From a checkpoint of a small transformer trained on Wikipedia: width 96, a variant of Adam for these matrices.
Each number is 500 + 50 x the weight over its row's rms, rounded and kept within 0 to 999. Layers, rows and columns count from 0. Numbers have three digits each. The size before them is the row's rms in percent of the matrix's.

# layer 4 MLP down, 96x384, rms 0.0763, rows 43-95, columns 64-127
104:532450468440526490490462462465583547572447495507466462431543473465415443495553511525481463497511470586532385488458472456511451545489578493445511482472439439486557550438479512451552500527481544
096:460465506522496497539473498488526487554422443490424435530522567491490592540444543403557477501547545547544521391514479573519483606436556439506548475457467480498572469547506488510450560595547558
105:467507476511437518488533509464456505555569573528501498561408528623469507516504425614502463564570365483483465568544476533571567389579527535533485543494489579502406441403558458498483499457556426
096:614521462527620527456534477459547464492652493452453502494516419503451459420450458529519539503508416533427551507514505506498421489448520516530634611524507389546440521598520437469485485447522474
099:581502487498376541500525508521448509450522517538429489491581565508580549479468480409515591469521505461609491481483511474496466603435569547576569411489561575536535435550437487409418601540419539
099:518563592531478558577526404515460556493575508468512459562442553440492453480558445471557461482456528509434586457518512593527500584437450500514542580483540546515588564513438497619450511443496520
104:564487542501489473436516548507574484511597470532440558441412507521566485518571618453478588404432449475561485571495431437525540523499453558550430532539570447566462595518519578518486502464581529
101:512605559488549566510517521484469457511561495420494487508481442543587514512575580488412509485523514520507517440545459477523446434467444462486575592523558462483547500558448492548554459557504421
096:517572515549502456491507501576466407556530500492512509549537581442532494534494504454450543514435536422509424502531532597447559486483483489530505517526553489416552457486547436500409502475492422
100:508618520498451436442438491467443482424491535569519513529559532484506504523558531559519464544544467435549414455476545458544457497434504517503534489433484442483503570563500477608548471497403438
097:499495417514568402465507521570618538477467542584512492525487441528507495557518456446550478408440435523458525563570489437440542452570512556461524612527508510519542524497445445429554642522534532
101:480512505470514563539380557504456563575486473519454463482554471446447507477415580539489449494429548506374451537557511495484595606478553460464464538522436433500538520438504499475515565584527462
097:580507472479463440421528536433463447480509500507521519561505442451449494410492502523529533485458542513501540443503485554491371469543454512496461558500495480520512550466430532496565463473565571
104:487551530574440464467510514436591506438483529456425476511509472567420510469547476517524483591485555470556457483472505495480436452528473505577539493550519534457446532533466483484537558436515529
097:555510536533432516482523578447464481491419541489526505541544453527455463391597427592457589539649517518555469460457511533564495404526467543450572474575516475437400550530530489521513537572541413
098:414483431569472573553546591589583458587501502625521495494537542500581500561458559472525472540510464484449501514512595561422544444510521426393440508440514574518435449475569561469456482462530498
097:544432597593472499511379408409381487433531431537518516422438557420507542594428501396531456467572490482441515454436603414501549508433476519501459484477472533495496452408484432404532507483519500
102:527550402475529467474503522574457446541548600482500495483503475435455514552420485517457565461444538529461493519547498429486513521396561528555464472385436495516480533530413406530535529492484518
097:557537466472504413502557509536473505498395534525485463518457480512536476524487512468558469502449413512466567471534557469420450454512460463477486509465438496521448453517525574461463458507518526
106:374491405457509557473548545504576529521487532551451517420457520534441571496447526517464519499495466513502621449549516559518384479600536450442446475562478449551498586519459465532518438518487470
100:560532583539499451570474497448466404425503392547408553446466480479443521476471488568485561572434504429477430553492474580559471559484522434438458504486535500488433474495559429461492424533489390
096:500487437466477528508496508538635462482425517520419486449523441545503418458484559541446517588420469520581527434467438484555450537532519506546509455513554366505427480585604442499552590432427561
096:442459459480482432464553429427513464500576470438547569444603467492421539538547483480477608576547472532485551442521474515511461447392547549502542521458536432469563563616551507487477521521574574
097:553418501457560510442418513537568513442531447423561520457466431506597517531406377535484530542520504588464434466542469533489459556466509551536579480475484438455478529495415515596462477509453440
092:460543441612477509495496431460477523469431499526543517446464510444545489544491456520477445473491490580495484434503514509476535383493557526573506433420495582483510459541493435578515543535526532
097:453529553466490483437474430456486496509533504472460553437447476552510553525510653457452438537466577524530526447543494480562450482510567583455553490556444503496444459484473415540424484562444543
112:551529469523477495569529530462494441482504386501517447615518478490572527522459443473470548506458522516520547584595452543555468516470508547514572430517528471492507488472548461530567438470560447
101:478466444469527442498538564560510539459521493525564512562467549507522458469477530590487602444466432431466433457510473405470537526459416484457422466442408467556495423541574572544507476532541554
097:410532471503521459546427494517547550545583501563509514500555455527562493505542627634570395517537493589509493495514494486529537472560494472472486532529527488514442478493566490462525567497388453
099:510460519591601517510542527559486512608508487571402477433466385464456495457578387517537568530536596483514557410488447489439460542458472589535512442552521537574567522568522559494504438532484511
100:509587434478528556539580456546475469531564543553421524484468458579528471503590515476355448504538527416651493547481452470426471508505525549393476511573477435438434535524580583506397601526556485
102:472549462469511487510539492510419449502599531489432434456450443467498406510527501560481468503477519497555521563529511463425494500528466486579452455449522535434401557545532580530494532447548554
101:540496565538525537591526541453578444399504458518647454578528564490489514523522524499575462508533455475504550437474405506464490502519488419485472513523459569517463526503493430577534470411549497
099:430498501472530540451446452575546474495492506452435462517452566502423574486583568471469504466639450484461429461504520498399542539437428415466548485530531499538531480519501621484502420454544458
101:546496529553541520572509547445420512420487525540538534535439546478475501463546500486460577559567454454537540499431519525426512469479534557575561541450474450536599542539426474449518542484562476
108:454481542398520456523467513543434545393489512546493567502567572440487446550563584403472561496520477467485480534537437408541511434551457469521527523510506464537585504508584530494523607457510592
100:507444531482566471522562424530439485518524461417538570505487441549407500421513487507572471531531594472477582505544505485522518431504588499541554514543478490373429459605526456486397557544397518
100:476471497463445420527417452476476473608568516429499490417489453516581494482512522492547488475448602602524579547480420523495512535475420526570412465525521551593531501395565494571556465457472532
096:508413517560461492531510532512529581471427416585547463490594543504497414529594516506508438509514515476614518467561432526539529557559440499559508540530570493490487619495523540580645475441576511
102:540599503438552558533450466502450441460450478501526543516529402454468452507538467500543485510431408449502574526512496514450496484596477397430497553553539473459509472563472553513597535489523527
099:455468507586613468522451476452489517444482497605490494493455578457509510478487535550412513435494496512507499478529556419549450432408518546428470447503435512557525604470444439587454523563476530
106:547520493509490561506547536512431513556550444460495516387555473515635527544507523570426475513539408507467423572526549527413457467483579446542519572460558489484534472484488343404510480553548511
102:462641468460560486509475499488435625459533437425500565545444445451543529508558529527486557494533415439479517461492466463483536564463436547497472467531481538481512523558525539473497530547522533
097:496560497517553488473563457585526501549455528490528404465517465505533486531523582544467484511413444467485502388578481567497525524479596505484501472563538482481489607477504542355548468537503526
095:457597555406457548516480486582526530476604450463451479484511503484429528495530512606441520548458479568436630502531517522455509505477466532450585455490468433452486531442539562440624629443549523
102:479493544508460501547487457432549424595448473493566551519514507537503536489471491463564507547561513390525587495469392592494594486503625450514584568471480483517467385466494528503589434449433477
097:483522559533484588586506501537432431596525521514438455532349414582474521590529524502486506484591426505469486529582480488406487405530431454544423533523583430501582420443561518529477465564590564
098:554574441539470516470567487478483545515509516446426476508534454514478485476592561525511518546527519433465481460541492512412459479463489450566448538484457433416461517556361547570514426497580566
097:445519537496579396512589469523453443467528552521602642521501428498461526459511513482488585527511491430473427434585483402462549473537495495520474457483427526451497513517572479512455483605514491
093:457525385515544563354553527546531516488414540593479526541543527465506482482608534482414610523537447531486464439485481559494585614454493490549500627457411394446493532524579499541449618470467577
103:508420526510495413511494529445508509553568476491567450478419497459514496464490533541454530511519554538494532449498517465549446493543519443455505514510496568565654457574445565572552412583470495
098:465500469568474474495529554527418474536542501515473437467337459465466538465482486619534503487551482511533450440456525483491578536478538521513535510574439462438512555495543524474472577543486540
107:462515554508418482503500551496491477432492603417499442460485449490541441494642490481493468463490486485460562450455510581492516514452556516418398517430481545444487534552531566490574434472484508